{
  "n_layer": 11,
  "d_model": 320,
  "n_head": 5,
  "n_kv_head": 5,
  "head_dim": 64,
  "d_mlp": 1280,
  "vocab_size": 4096,
  "activation": "relu",
  "norm": "rmsnorm",
  "norm_place": "pre",
  "norm_eps": 1e-05,
  "positions": "rope",
  "rope_base": 10000.0,
  "rope_fraction": 1.0,
  "qk_norm": false,
  "attn_scale": 0.125,
  "bias": "none",
  "tie_embeddings": false,
  "parallel_block": false,
  "init": "normal",
  "init_std_qkv": 0.0282,
  "init_std_o": 0.0,
  "init_std_up": 0.0282,
  "init_std_down": 0.0,
  "optimizer": "soap_variant",
  "lr": 0.00361,
  "beta1": 0.95,
  "beta2": 0.98,
  "weight_decay": 0.12,
  "lr_head": 0.00785,
  "grad_clip": 2.0,
  "warmup_steps": 200,
  "schedule": "wsd",
  "decay_fraction": 0.918,
  "decay_shape": "linear",
  "final_lr_fraction": 0.0,
  "batch_tokens": 131072,
  "seq_len": 1024,
  "doc_mask": true,
  "train_tokens": 360200000,
  "steps": 2749,
  "dataset": "wikipedia_en"
}
Each number is 200 + 30 x the weight over its row's rms, rounded and kept within 0 to 999. Layers, rows and columns count from 0. The size before them is the row's rms in percent of the matrix's.

# layer 5 MLP down (transposed), 1280x320, rms 0.0918, rows 406-449, columns 0-79
095,170,218,192,181,154,221,228,152,164,230,220,213,170,218,190,210,144,191,198,218,213,173,148,201,175,178,160,227,185,180,176,235,179,216,188,190,219,199,165,140,223,186,189,254,212,237,184,203,177,148,223,137,201,237,226,176,197,228,214,206,174,176,226,160,238,163,196,132,191,198,178,140,263,168,163,143,196,233,215,234
105,200,224,181,223,235,236,218,247,167,238,204,215,175,161,238,220,210,187,175,206,190,186,157,211,185,199,179,241,250,171,212,205,204,184,246,253,220,204,226,202,204,215,172,239,148,198,203,233,220,173,235,238,224,207,165,165,174,226,273,178,189,177,253,242,235,180,147,192,204,199,233,242,228,223,256,201,194,220,201,172
095,223,226,187,169,222,151,191,211,205,210,241,229,214,227,233,212,272,222,196,189,130,216,192,245,180,209,194,191,158,226,276,208,158,202,237,186,224,108,182,192,217,262,195,152,158,214,195,217,226,213,200,202,176,220,232,186,207,190,201,190,210,181,205,192,207,174,196,193,237,237,198,237,163,179,185,137,225,226,200,241
107,187,196,225,212,188,204,176,210,174,216,231,221,148,217,174,134,250,208,189,227,173,178,196,191,182,165,210,218,145,175,200,262,194,201,166,150,196,228,202,217,170,203,205,190,189,222,204,190,167,222,179,182,208,209,177,176,221,193,221,252,199,200,128,211,194,231,167,207,280,233,212,228,221,193,227,216,242,229,257,218
100,207,214,195,244,218,245,176,207,200,191,224,186,212,208,233,195,174,233,210,222,171,142,214,174,164,193,117,194,201,158,170,188,234,173,205,163,226,202,186,207,206,231,180,193,203,210,194,162,219,108,196,212,186,173,215,194,203,214,202,204,234,176,134,186,251,212,195,164,230,191,219,194,203,252,230,229,182,137,201,216
094,205,141,170,164,236,204,192,183,205,194,202,240,212,235,150,213,186,219,178,176,228,243,185,241,195,152,184,173,201,203,231,208,203,227,229,203,227,225,200,301,224,186,185,252,170,210,160,140,214,250,228,185,229,175,219,226,224,141,194,203,243,262,177,201,142,183,204,192,222,240,153,203,189,163,132,201,232,232,182,147
098,208,174,203,181,233,227,217,182,190,184,208,183,207,173,181,216,199,229,132,166,221,127,240,163,228,202,232,247,219,151,240,154,188,177,156,184,197,173,232,201,168,164,229,263,160,194,243,205,204,132,175,198,225,253,212,238,262,179,193,152,249,196,198,221,158,231,229,199,225,212,216,193,225,186,208,186,236,150,242,196
107,224,197,188,193,183,242,197,185,203,197,266,187,225,175,211,216,128,174,177,169,198,169,186,163,203,220,204,136,202,185,183,226,172,152,184,198,218,209,186,182,220,246,219,160,266,212,177,222,135,214,214,208,196,207,200,183,210,226,190,188,200,197,175,224,140,223,195,226,210,185,197,204,239,208,216,208,185,183,181,209
104,249,227,176,230,155,239,214,189,205,165,180,170,234,214,174,222,232,255,202,212,159,168,225,204,162,186,197,194,169,207,176,188,187,221,179,179,197,232,198,219,230,202,215,186,186,192,173,201,240,211,133,140,162,199,190,221,117,212,239,243,205,185,170,232,209,210,165,171,215,199,151,224,210,159,176,122,239,222,181,206
100,196,216,231,139,227,231,186,232,206,215,170,193,130,218,207,137,189,219,201,244,201,267,240,231,184,242,210,201,241,242,200,251,213,154,180,161,126,182,223,210,213,196,174,154,205,243,234,243,177,198,219,257,213,250,204,222,194,199,226,195,187,144,175,183,228,203,190,155,165,177,236,186,210,181,203,244,227,141,164,216
097,190,188,137,204,227,157,216,220,194,213,201,194,192,165,183,246,220,185,219,209,265,184,186,178,237,198,164,215,185,175,201,197,179,210,199,233,230,193,250,181,177,205,196,184,205,181,199,170,215,227,161,215,173,169,159,197,165,209,214,240,224,190,223,184,192,202,234,199,168,226,171,207,200,192,208,213,223,194,174,233
103,210,176,246,167,242,195,201,187,186,187,119,237,196,165,202,246,223,207,198,236,211,165,187,218,160,204,218,223,163,166,202,177,242,190,222,196,202,191,153,183,233,241,232,187,206,216,202,246,135,229,194,266,217,217,192,186,174,217,172,205,242,211,190,188,170,206,220,216,241,161,198,151,184,162,248,220,177,184,168,203
105,218,191,202,184,182,231,194,150,236,214,242,242,162,189,180,150,196,268,218,245,177,187,201,141,190,163,237,218,181,165,182,201,194,246,236,232,195,190,174,257,251,191,180,171,207,261,219,140,157,192,213,230,237,218,143,186,196,242,133,259,212,189,229,256,188,189,251,160,197,243,200,254,206,224,184,177,255,226,202,177
097,170,157,230,190,156,182,204,230,225,227,145,205,198,129,175,198,161,151,170,218,247,144,179,202,203,192,241,157,197,171,142,209,169,178,160,226,175,206,173,244,213,206,196,173,157,210,234,144,205,207,154,222,204,209,185,217,181,167,221,194,141,230,223,227,234,160,186,235,169,175,200,168,160,241,208,176,262,174,245,171
094,132,187,254,188,216,233,185,161,167,204,211,228,228,261,158,219,166,189,193,146,212,170,141,210,242,230,210,171,151,227,190,188,220,201,221,265,279,191,230,169,193,210,195,231,194,220,159,204,233,233,212,218,200,223,171,148,185,164,143,172,195,240,209,171,179,165,208,135,202,152,232,146,161,192,169,211,212,216,230,198
105,158,179,171,236,174,210,152,201,238,169,162,199,173,217,197,180,184,219,182,187,209,188,198,116,163,227,159,151,178,191,209,225,217,191,206,201,157,203,172,182,219,209,212,173,176,176,134,155,204,208,203,225,223,179,271,199,255,200,229,175,167,202,213,165,214,175,190,226,209,183,174,218,175,215,258,145,181,240,261,238
098,208,178,208,203,198,207,206,212,252,196,204,192,209,159,219,167,224,207,225,181,197,261,163,207,172,205,241,206,241,209,186,223,142,202,200,192,184,220,209,198,152,181,185,201,178,188,228,237,208,133,229,191,172,171,173,181,141,191,223,185,226,187,218,162,171,202,223,220,183,159,192,191,232,273,181,184,244,196,213,203
105,183,193,213,204,218,221,194,196,186,217,232,206,200,162,174,197,195,219,205,226,205,184,212,191,182,180,202,123,212,169,180,221,218,195,231,210,154,240,177,191,258,231,249,226,173,203,186,220,253,202,171,185,196,196,217,199,253,198,208,254,250,153,253,204,222,204,199,195,214,203,199,164,169,219,227,211,144,188,193,207
105,237,202,139,187,212,168,175,228,193,221,207,202,234,193,156,166,221,198,221,214,255,160,226,164,164,247,208,215,233,184,212,166,171,211,248,223,218,225,196,165,186,181,179,180,182,179,213,218,164,231,224,150,123,208,175,184,215,218,252,197,224,173,162,224,203,197,185,228,216,212,222,169,171,225,216,163,155,136,236,168
096,199,212,205,191,180,197,247,207,223,233,177,211,194,174,196,151,183,178,192,191,203,246,209,187,168,205,229,171,183,191,205,183,200,179,202,206,301,221,213,182,171,189,263,242,228,207,159,180,203,176,162,139,265,180,258,197,228,222,195,227,257,240,217,189,198,201,175,198,216,171,183,219,174,231,203,208,203,165,211,214
112,241,188,204,186,213,193,187,174,191,189,211,221,218,178,261,212,213,188,206,171,137,165,142,196,201,140,221,199,213,182,166,214,211,179,265,206,175,174,195,188,185,181,208,137,214,138,243,247,192,210,224,226,220,257,193,127,191,241,162,189,177,232,228,162,225,189,195,189,245,211,210,167,249,168,166,230,186,215,183,188
104,192,160,179,195,210,231,166,221,197,176,202,212,210,194,222,196,223,219,251,201,172,207,245,201,222,184,215,188,263,172,179,225,259,194,197,172,246,178,256,225,159,239,187,191,189,203,166,177,202,199,190,171,174,234,162,150,228,206,275,230,190,190,191,211,212,212,179,239,219,199,171,120,164,139,222,147,213,242,247,157
117,158,232,238,204,207,193,197,187,213,209,199,175,184,254,205,227,154,250,183,203,221,192,195,194,205,203,200,196,205,240,195,174,203,184,150,177,220,233,220,222,167,213,199,181,191,203,128,226,204,222,164,172,178,188,182,131,171,240,249,217,138,171,158,205,263,168,187,193,157,191,178,226,169,187,207,212,166,175,234,270
097,237,201,202,235,151,176,149,143,207,211,169,226,215,227,208,233,204,185,181,218,190,188,226,217,202,156,315,188,220,201,127,219,175,252,206,153,185,195,217,182,186,256,218,248,220,200,204,177,232,236,198,185,187,218,174,175,184,220,190,245,194,183,157,181,235,201,197,220,221,179,254,145,165,141,170,201,229,180,229,213
102,231,183,108,194,168,173,195,184,181,215,187,152,234,218,177,220,199,176,274,224,220,183,191,198,172,196,198,167,216,148,217,189,181,223,214,201,217,230,201,156,203,194,192,222,188,155,152,198,104,191,226,202,212,187,181,196,198,246,218,232,130,198,179,261,190,159,222,248,215,231,186,184,182,215,231,200,211,205,201,162
097,200,226,210,236,209,241,218,197,194,124,222,267,219,198,204,239,193,219,208,196,221,205,238,200,211,199,224,235,210,128,161,242,205,163,160,228,228,250,194,245,194,182,107,198,182,163,175,196,127,210,254,181,206,222,230,189,232,194,215,217,259,197,166,214,175,192,111,202,177,207,198,142,194,204,199,217,170,247,240,219
100,189,199,170,183,193,199,198,150,261,227,212,236,138,251,220,195,164,194,227,188,162,179,208,216,249,207,210,161,186,201,163,184,212,230,170,154,152,138,238,215,294,201,215,179,184,192,142,224,236,206,248,170,196,228,193,188,194,200,201,181,202,184,133,184,228,205,213,232,212,223,167,209,133,241,170,256,238,215,186,187
098,198,216,154,187,235,218,292,207,158,219,145,201,169,219,209,154,190,229,209,217,184,163,205,177,205,252,255,214,196,195,246,177,186,265,181,153,206,172,184,284,174,197,180,186,261,234,166,189,163,177,210,210,123,164,173,243,156,211,236,187,202,240,202,223,206,245,172,209,196,270,189,235,171,205,197,121,230,211,211,193
102,192,218,202,168,153,169,226,218,168,180,190,157,178,161,193,237,232,225,177,160,166,216,210,268,164,181,219,200,185,182,184,216,198,200,216,205,184,208,188,135,258,179,188,161,136,146,202,215,184,242,170,207,237,213,223,198,195,218,217,194,192,207,252,191,142,182,238,201,155,196,185,210,147,205,175,208,226,153,197,226
094,209,179,187,190,220,263,211,190,194,224,201,185,200,190,201,217,165,175,168,220,165,167,249,193,138,158,154,190,202,210,222,211,185,190,186,241,165,256,198,218,164,207,217,192,141,224,247,201,174,159,196,196,191,210,251,205,146,199,170,234,207,212,220,191,214,175,168,161,209,183,219,200,178,208,151,207,204,111,215,153
105,249,170,185,186,199,222,234,173,188,178,166,205,177,249,153,175,254,251,206,153,217,248,181,206,181,207,171,196,226,185,188,183,217,209,214,182,173,208,178,165,212,235,197,230,185,185,227,159,165,160,244,146,230,190,220,245,124,182,192,188,229,203,133,151,218,186,151,134,202,151,225,205,216,231,199,183,137,171,217,220
095,238,219,176,197,133,194,228,239,197,163,235,181,206,158,243,224,241,223,161,177,239,222,180,161,202,199,148,171,199,253,203,237,234,198,169,226,158,220,137,253,168,201,225,196,265,150,202,192,146,226,231,195,243,185,170,187,176,189,208,181,164,173,182,131,146,195,175,194,220,222,213,217,219,144,216,228,218,178,249,201
100,234,203,210,212,171,142,222,171,204,159,215,170,228,212,213,214,175,213,208,182,170,210,224,173,160,199,189,244,178,204,244,203,219,192,263,221,159,169,184,198,186,198,200,205,145,191,197,212,173,275,168,190,184,218,236,249,181,222,205,193,228,175,200,213,155,154,205,225,165,164,227,189,256,180,258,235,168,227,172,228
111,239,118,227,217,229,192,201,191,245,209,167,231,143,176,178,173,160,185,198,257,189,182,220,201,197,208,237,210,231,192,207,182,166,194,213,208,198,234,193,200,251,210,254,216,192,176,210,201,213,197,175,224,198,235,186,133,168,263,134,143,124,219,211,222,203,238,271,180,137,224,192,202,223,210,251,252,179,232,232,205
100,177,123,218,148,168,205,162,220,179,191,185,185,231,210,179,212,135,172,99,167,167,220,163,169,215,249,136,171,205,188,242,250,178,206,208,244,200,241,220,217,190,219,224,126,212,160,205,286,179,250,180,214,234,172,193,143,166,226,218,209,281,255,240,205,157,216,176,168,193,167,167,204,205,201,166,155,201,202,246,172
103,197,206,246,254,222,184,162,159,159,127,200,168,219,255,177,173,221,240,216,210,204,166,234,199,166,185,177,202,143,165,187,218,213,189,174,186,171,233,207,187,124,205,159,236,174,252,213,194,198,206,212,238,207,186,159,201,200,168,175,239,219,145,215,170,215,200,170,251,165,169,216,176,283,238,196,183,180,228,256,238
090,166,157,178,146,213,175,161,240,200,198,184,237,158,229,184,218,189,200,195,178,195,192,230,207,184,224,227,211,208,224,245,158,194,247,243,175,226,182,179,215,179,233,189,176,194,190,199,188,209,235,206,124,242,184,166,226,188,203,224,219,245,213,206,247,180,231,216,195,204,155,222,221,230,141,203,254,226,217,193,215
097,166,209,204,168,214,173,198,169,183,232,171,198,167,197,207,208,162,202,206,202,196,206,257,145,267,172,220,190,169,178,254,203,236,158,239,120,209,195,169,203,166,171,194,195,173,160,211,199,181,176,274,175,188,173,193,246,189,161,225,181,188,221,145,195,202,137,206,196,263,240,154,169,214,228,179,150,207,185,140,132
101,263,181,161,196,198,190,170,194,229,170,176,188,154,260,155,177,214,247,184,260,214,213,179,180,191,216,228,158,226,167,207,195,148,174,226,237,181,170,221,199,216,171,210,206,223,209,215,247,230,236,198,176,251,208,201,200,251,216,206,170,222,193,232,176,207,203,204,192,213,179,244,219,233,198,196,154,218,127,155,218
092,219,189,207,219,210,211,149,207,188,213,193,216,201,189,226,169,174,196,181,162,165,205,203,225,229,223,153,135,162,162,186,191,247,209,179,204,256,140,175,151,202,228,204,161,236,223,182,195,208,161,234,235,203,199,192,177,195,250,164,183,224,247,220,220,194,143,204,179,199,169,245,187,179,221,145,207,255,207,155,170
096,210,162,231,190,241,193,164,198,196,187,182,178,198,211,239,224,174,203,180,252,233,163,236,116,188,248,215,215,196,175,250,220,211,197,241,157,198,189,228,204,207,166,181,209,177,241,189,170,213,239,187,156,265,228,203,212,181,220,263,197,194,205,167,144,193,193,169,163,211,175,172,218,139,156,226,229,227,239,215,188
093,217,187,213,206,206,203,213,202,190,227,213,211,197,213,174,225,201,186,230,234,222,256,224,216,210,206,228,279,151,203,187,231,189,160,177,177,205,231,181,207,156,173,186,190,211,212,181,219,262,218,216,168,214,220,150,229,253,215,163,188,191,169,187,207,207,218,248,191,238,236,180,205,231,176,161,165,198,195,168,199
098,172,216,201,149,233,236,233,181,196,211,173,171,154,178,182,225,175,177,258,248,186,177,187,184,195,196,200,226,200,201,208,210,222,172,214,177,227,211,224,228,219,190,226,209,192,251,174,219,171,200,202,212,181,200,204,259,216,222,227,232,228,205,219,169,195,228,195,204,176,187,228,213,243,221,177,219,189,127,227,241
095,204,183,249,181,186,205,199,228,155,210,206,195,255,239,212,194,165,223,204,191,185,165,205,155,235,206,193,191,167,256,180,226,196,207,162,213,219,264,185,200,230,165,150,255,177,132,233,180,201,219,195,216,206,190,205,215,152,234,179,189,200,236,222,251,162,231,136,189,158,178,199,220,130,249,195,155,198,204,173,217
# layer 5 MLP up, 1280x320, rms 0.0949, rows 407-450, columns 0-79
098,214,173,239,175,199,147,195,243,231,171,251,200,220,202,223,210,221,219,255,196,183,191,201,190,149,217,187,183,193,215,209,138,189,251,213,215,243,207,203,237,196,148,188,136,214,245,194,175,213,204,247,139,251,230,213,246,210,250,171,216,184,231,179,112,188,227,184,235,199,197,210,163,239,223,171,203,170,270,242,190
094,229,209,172,214,188,192,136,201,209,166,230,218,195,228,195,186,207,167,155,212,177,248,246,205,227,207,140,218,186,180,248,200,215,200,260,218,234,196,228,161,181,230,180,216,199,191,233,199,184,168,187,209,227,207,169,207,215,194,170,202,218,101,162,168,218,175,192,228,213,253,237,203,185,189,168,111,230,189,189,150
102,214,163,153,194,213,198,219,175,205,186,143,207,139,168,213,187,258,200,242,210,218,255,202,144,222,150,188,198,204,187,216,125,207,214,194,205,201,241,199,209,198,240,207,202,177,218,195,173,189,211,168,269,202,212,185,203,226,177,181,220,222,173,150,184,213,202,220,285,235,203,212,203,223,180,182,210,173,177,223,201
103,223,221,209,125,201,168,239,232,176,217,214,206,219,214,206,290,215,251,228,196,183,185,224,192,205,255,237,186,212,231,234,194,192,170,214,193,192,192,192,217,206,204,148,121,158,208,212,183,247,199,149,175,222,256,198,211,156,151,199,191,207,158,218,186,233,190,213,205,184,187,176,228,251,226,226,186,185,215,131,222
094,181,173,237,145,208,263,166,154,216,172,144,198,205,161,185,198,197,167,202,170,239,186,258,179,175,261,162,168,221,214,245,213,255,254,258,213,177,141,223,203,178,212,240,155,255,223,240,195,192,167,180,203,168,194,158,160,193,214,197,178,162,181,251,204,176,213,187,178,215,179,173,178,197,186,193,166,130,212,167,242
095,218,202,189,211,174,263,178,213,241,269,167,160,154,184,204,182,242,196,183,209,214,197,218,170,230,198,230,208,159,174,214,241,180,197,211,227,152,185,147,186,181,183,171,246,194,204,206,229,258,187,227,184,225,218,203,191,256,190,222,230,236,217,140,214,194,209,166,195,190,194,170,209,207,241,194,196,193,183,153,186
103,120,257,188,182,224,227,185,229,201,203,224,207,240,208,191,240,234,181,200,179,227,211,205,194,202,238,214,207,164,136,245,216,168,218,202,185,230,272,156,160,192,212,154,218,205,236,213,198,198,241,169,180,206,216,248,149,129,252,185,208,246,174,195,227,214,223,168,206,241,207,228,214,225,177,204,207,226,180,230,236
108,191,205,159,201,218,208,143,181,207,187,162,220,206,178,199,208,239,198,206,220,192,197,187,260,196,246,242,228,162,236,203,181,157,174,203,229,219,219,195,243,188,231,254,190,182,181,239,234,190,211,208,253,192,182,186,216,241,184,216,209,202,209,201,265,176,157,210,163,182,164,172,206,132,168,127,253,202,238,190,215
096,241,179,222,166,196,154,188,156,160,186,220,189,131,193,261,189,176,160,240,188,246,176,215,232,203,245,250,208,143,165,208,195,201,141,201,231,258,219,165,199,219,206,190,221,166,245,189,106,198,194,128,163,183,202,194,166,256,195,234,236,176,240,193,145,208,248,182,205,187,209,204,215,206,243,182,147,212,219,196,231
099,129,166,276,144,193,225,212,217,217,145,160,146,178,195,222,225,229,216,238,183,205,192,204,197,210,158,199,162,206,252,181,204,139,204,194,205,196,171,188,177,196,221,125,155,165,191,201,248,158,177,248,203,198,143,234,179,178,203,201,190,269,197,201,185,230,215,207,209,203,172,245,223,204,164,202,215,203,248,224,174
099,226,178,191,200,162,226,153,223,222,149,218,138,220,205,185,196,190,194,171,232,286,238,234,207,201,184,200,166,172,165,239,235,219,200,203,208,255,215,182,199,189,178,236,202,216,178,184,214,144,225,218,196,198,237,156,233,219,205,207,183,180,214,222,183,198,195,173,244,237,197,219,187,169,163,200,191,175,218,196,256
103,181,224,157,192,221,196,174,173,191,181,215,200,201,240,243,176,213,167,227,222,251,236,215,226,271,224,154,166,144,245,208,204,205,188,176,202,191,206,233,222,162,193,175,175,165,167,183,236,263,212,181,199,203,180,219,196,221,180,250,205,177,221,165,195,186,176,214,219,229,245,206,237,190,158,205,195,274,247,229,183
080,145,155,194,204,222,209,220,244,200,220,217,156,273,184,199,177,182,176,194,207,221,261,227,184,173,168,159,220,211,189,216,211,220,211,186,232,258,253,190,172,163,199,165,164,241,275,206,166,198,227,165,167,203,248,235,206,176,219,164,220,231,117,184,247,222,206,269,202,160,193,237,189,201,222,184,198,174,195,141,212
090,179,149,189,203,226,150,165,178,137,173,214,223,237,193,219,218,181,190,149,167,225,204,127,231,215,188,281,175,210,228,215,200,161,218,213,215,188,178,230,196,249,177,253,183,178,183,199,137,200,224,200,225,189,175,179,237,221,243,246,243,167,187,182,164,183,197,191,175,181,248,232,159,242,206,277,202,194,235,144,219
101,261,227,180,174,208,211,161,187,223,187,189,196,182,177,150,249,154,162,223,177,160,236,200,203,131,171,183,226,209,219,243,180,247,235,189,231,163,186,175,138,160,190,155,182,226,211,200,201,219,188,227,221,164,205,218,162,261,218,185,194,203,172,207,215,172,227,212,254,183,213,155,201,227,167,199,159,196,200,210,229
091,173,223,191,175,243,208,225,188,149,259,255,161,146,217,198,173,182,175,144,223,204,163,200,160,238,198,211,205,180,157,159,186,187,240,240,142,244,193,159,215,205,240,147,227,231,193,181,180,207,247,200,244,193,141,223,217,209,215,169,162,210,230,174,198,264,195,211,201,209,238,188,260,204,131,262,194,207,165,228,168
101,223,148,188,270,205,194,191,229,216,222,235,159,209,196,178,201,173,161,209,215,199,228,219,221,220,192,185,205,181,195,218,187,181,245,229,242,192,221,183,161,200,214,161,161,237,228,248,242,252,141,195,227,181,200,237,198,194,249,187,237,259,195,225,203,189,205,192,183,193,227,182,123,206,165,174,210,219,225,183,180
111,232,180,162,186,174,161,168,229,264,198,239,218,246,227,218,123,183,135,196,178,216,186,247,201,187,209,214,169,221,165,219,224,243,192,219,220,162,173,220,188,219,195,203,224,220,186,198,190,195,242,154,210,182,188,223,228,143,191,214,237,222,194,207,260,206,231,218,232,233,204,217,158,182,216,216,201,205,210,223,215
101,222,201,224,158,208,196,158,222,194,221,263,173,164,264,207,231,170,129,190,183,257,201,207,232,174,213,223,200,262,255,226,201,159,227,198,226,203,206,226,200,159,202,215,160,178,208,241,185,178,209,207,191,211,179,240,213,199,204,172,206,238,198,236,215,237,226,177,182,162,216,229,212,218,181,193,225,232,197,186,194
108,200,179,204,199,219,188,215,173,161,137,202,203,263,220,256,206,185,193,180,220,191,166,223,232,222,174,232,233,184,163,206,148,162,263,224,196,157,198,207,204,162,209,179,205,179,256,201,245,245,161,226,251,210,165,164,217,182,220,212,233,193,164,172,191,191,185,193,156,194,215,252,186,167,205,196,200,188,245,204,179
107,163,199,212,202,165,179,207,216,183,135,188,195,257,218,168,198,202,213,183,176,248,187,219,252,168,189,290,211,194,214,236,231,232,230,190,175,159,179,208,154,218,222,141,171,225,215,222,194,211,167,198,219,220,162,262,184,166,221,173,165,198,158,218,147,205,179,275,205,254,149,193,176,256,200,170,227,235,216,223,192
108,183,239,192,184,188,205,211,219,218,237,190,199,175,244,79,192,272,228,274,197,233,256,218,180,166,201,218,226,221,157,202,235,217,189,217,158,228,184,236,214,215,184,187,208,242,180,218,152,230,242,212,229,175,238,193,228,227,215,219,187,202,195,143,194,208,173,191,197,172,235,173,207,166,174,212,167,225,199,218,222
101,195,158,148,141,194,215,163,289,211,226,174,118,193,214,168,196,156,172,238,203,186,222,230,217,194,192,192,209,184,220,188,160,239,197,182,219,167,191,253,186,172,255,147,199,246,177,232,202,208,209,196,200,163,196,204,201,177,220,216,228,226,188,251,171,218,176,205,184,191,192,225,181,156,158,189,246,235,217,223,219
100,143,265,208,180,195,201,242,149,245,204,211,192,204,178,217,137,213,263,192,260,162,200,166,227,203,158,195,213,175,253,207,206,169,248,172,223,169,228,211,226,201,199,212,241,147,242,187,168,228,207,184,241,219,199,259,160,180,186,171,164,144,222,216,223,205,181,177,171,208,205,193,233,228,177,176,214,144,203,166,206
093,226,220,238,203,202,183,170,138,178,205,158,205,188,133,176,170,145,161,211,208,191,178,228,193,179,241,176,243,279,207,220,175,216,191,148,235,171,225,191,225,194,192,198,178,203,224,245,241,172,199,205,171,177,196,227,195,209,222,254,206,185,157,189,264,211,248,223,193,204,176,183,167,191,253,226,179,248,175,237,282
096,211,232,207,235,217,179,177,215,209,228,209,171,219,212,231,218,225,148,191,154,246,166,155,206,168,158,218,164,181,216,181,221,190,214,234,229,194,204,167,234,203,223,219,185,178,201,225,220,195,218,177,187,171,200,219,197,182,240,305,240,160,197,238,180,182,195,284,204,171,189,223,184,261,188,188,233,164,220,207,174
095,178,169,172,175,189,206,185,251,166,211,181,137,220,151,132,156,154,203,206,180,214,185,81,232,218,204,153,201,146,195,189,221,192,229,183,208,236,209,206,224,182,194,171,192,162,210,181,180,202,186,202,234,229,175,235,172,209,203,115,193,243,218,225,186,223,175,211,198,227,184,118,181,204,200,199,233,211,201,210,202
104,194,225,235,202,231,175,203,151,206,178,178,230,164,168,214,123,188,166,243,208,200,150,195,302,281,219,171,219,175,220,225,209,268,161,176,192,215,150,124,195,239,261,218,228,207,192,229,181,224,180,197,202,188,177,204,235,191,186,190,223,207,193,196,221,201,189,231,154,203,229,172,176,210,180,205,220,179,200,202,210
099,154,230,217,210,189,231,166,224,177,190,169,151,189,200,168,204,215,227,201,156,194,208,251,184,215,227,223,203,214,219,225,174,215,203,166,153,172,217,191,205,245,251,180,187,213,175,214,235,185,185,230,171,156,196,195,204,222,264,226,245,178,207,172,208,212,212,252,195,191,238,187,218,243,203,200,206,182,208,237,224
104,202,186,212,196,218,194,158,252,252,176,234,187,213,253,212,189,237,191,210,205,212,188,198,182,182,193,197,238,227,166,215,194,240,196,218,239,166,269,198,158,164,204,288,252,212,176,149,249,167,153,174,258,155,138,239,190,189,173,198,179,189,182,174,213,167,265,173,292,225,258,228,138,222,183,278,201,211,142,215,217
090,195,195,137,233,217,235,218,179,217,183,203,226,225,161,239,206,203,235,199,191,220,188,236,229,244,149,212,171,198,200,187,228,189,215,221,208,196,155,176,290,200,214,192,171,249,218,244,192,207,158,209,159,148,196,263,247,206,212,203,166,257,223,192,183,229,208,221,215,262,170,141,144,176,218,237,230,175,203,153,205
091,235,196,203,149,161,145,131,190,237,160,246,172,188,209,187,226,180,158,237,208,223,248,215,198,218,196,217,224,208,153,188,188,252,148,159,206,155,171,210,182,203,163,175,192,191,192,208,185,135,135,218,230,197,200,193,234,186,184,166,235,169,177,210,214,184,189,155,220,273,195,215,175,262,220,205,179,206,234,181,163
106,221,151,214,172,182,162,151,223,174,189,155,205,214,202,205,242,189,259,246,193,170,206,227,226,214,151,178,219,196,269,199,183,185,140,232,197,184,190,183,193,206,177,217,201,211,188,250,215,212,183,194,212,237,120,153,249,227,199,209,190,249,223,169,264,203,172,216,210,189,188,295,209,250,200,248,165,184,225,173,158
095,199,243,147,184,206,213,221,183,191,182,183,217,172,199,220,212,260,211,182,197,199,221,216,235,198,270,189,199,191,185,196,135,140,151,177,195,192,162,272,219,203,182,264,187,189,209,245,211,234,217,130,194,184,177,211,216,150,196,209,163,267,156,197,153,174,247,195,180,252,213,169,182,141,192,204,154,172,208,234,181
100,179,219,255,185,181,196,190,215,196,165,186,159,223,178,194,206,166,230,172,202,168,243,233,241,204,224,249,196,186,204,178,217,214,206,236,213,215,157,179,158,172,89,243,261,219,170,179,176,265,168,164,179,234,241,231,208,172,178,152,224,254,177,178,175,235,161,200,194,205,235,235,173,232,170,233,214,234,223,174,244
094,227,165,187,235,186,188,249,208,165,189,229,193,136,188,179,207,248,182,177,176,193,173,219,167,241,165,212,188,219,185,173,210,161,243,205,212,196,194,229,190,190,213,194,244,208,217,168,198,223,220,195,222,214,250,138,150,215,227,178,157,232,174,192,227,215,209,206,233,159,311,181,210,142,186,165,207,184,186,144,167
090,182,172,245,219,142,176,171,211,197,222,252,156,259,210,210,233,159,143,232,205,250,188,178,205,168,210,263,199,148,209,196,209,211,195,155,217,211,189,202,219,162,223,134,194,187,172,161,144,179,195,184,197,196,200,167,208,180,145,191,189,171,214,190,213,205,255,203,162,153,150,188,200,256,190,236,191,153,171,221,219
093,243,213,197,167,221,269,232,207,191,165,137,201,182,186,163,159,184,161,105,238,219,256,236,209,210,196,228,170,167,201,180,203,202,199,226,190,220,206,198,216,202,214,210,216,189,182,191,241,201,178,216,173,205,214,211,213,153,100,120,171,207,193,266,210,234,209,174,224,137,211,190,208,208,145,165,176,180,202,197,188
098,198,175,214,214,236,215,159,200,201,219,180,205,164,237,202,230,144,206,197,209,217,191,237,186,196,134,199,179,202,207,184,216,236,205,210,165,214,194,241,168,218,216,189,182,193,250,188,193,190,182,242,173,155,231,152,212,234,163,185,196,219,222,169,198,222,245,177,210,191,209,172,164,192,257,207,200,205,203,165,193
097,261,215,178,216,159,184,218,199,161,195,181,129,160,183,185,192,174,217,169,214,218,253,179,223,253,154,190,217,170,227,164,218,209,230,223,221,169,199,216,188,233,200,158,203,207,166,245,225,263,213,190,188,211,196,190,201,212,162,196,231,187,213,230,240,204,196,222,206,165,263,247,203,212,207,184,230,189,206,204,178
102,229,192,205,214,219,219,190,224,257,190,168,219,221,233,225,162,165,222,200,238,189,210,165,157,211,193,208,218,241,255,212,299,204,207,279,251,184,167,190,189,132,188,197,221,230,162,207,190,210,176,98,260,207,184,210,197,205,243,223,215,211,201,230,180,192,139,245,188,214,242,190,235,192,187,201,198,193,151,184,200
100,173,207,184,175,252,256,205,231,237,152,165,164,204,229,250,190,218,205,192,174,187,185,235,222,169,167,203,214,189,253,194,221,208,169,183,260,183,252,185,207,199,163,175,251,187,143,213,197,212,245,224,183,197,235,188,244,180,224,224,163,231,251,210,249,207,153,185,243,202,241,184,224,195,248,183,209,224,261,144,193
099,204,201,178,165,144,228,177,206,224,194,159,147,149,212,247,203,224,245,193,244,198,268,150,265,179,175,197,204,243,114,172,177,191,222,152,240,181,203,174,202,134,184,187,189,227,205,244,181,223,210,192,213,202,208,249,194,188,201,222,203,227,169,145,183,219,193,226,243,185,185,185,225,202,203,232,181,230,184,172,152
091,189,210,209,219,197,169,233,231,233,182,176,200,203,227,179,147,212,223,153,230,179,214,157,198,188,168,179,184,135,242,189,200,178,262,207,237,239,202,144,191,223,174,190,190,174,247,243,166,209,239,176,213,186,257,180,219,187,240,251,191,181,189,237,165,190,181,181,205,199,244,185,194,186,215,161,194,198,228,252,207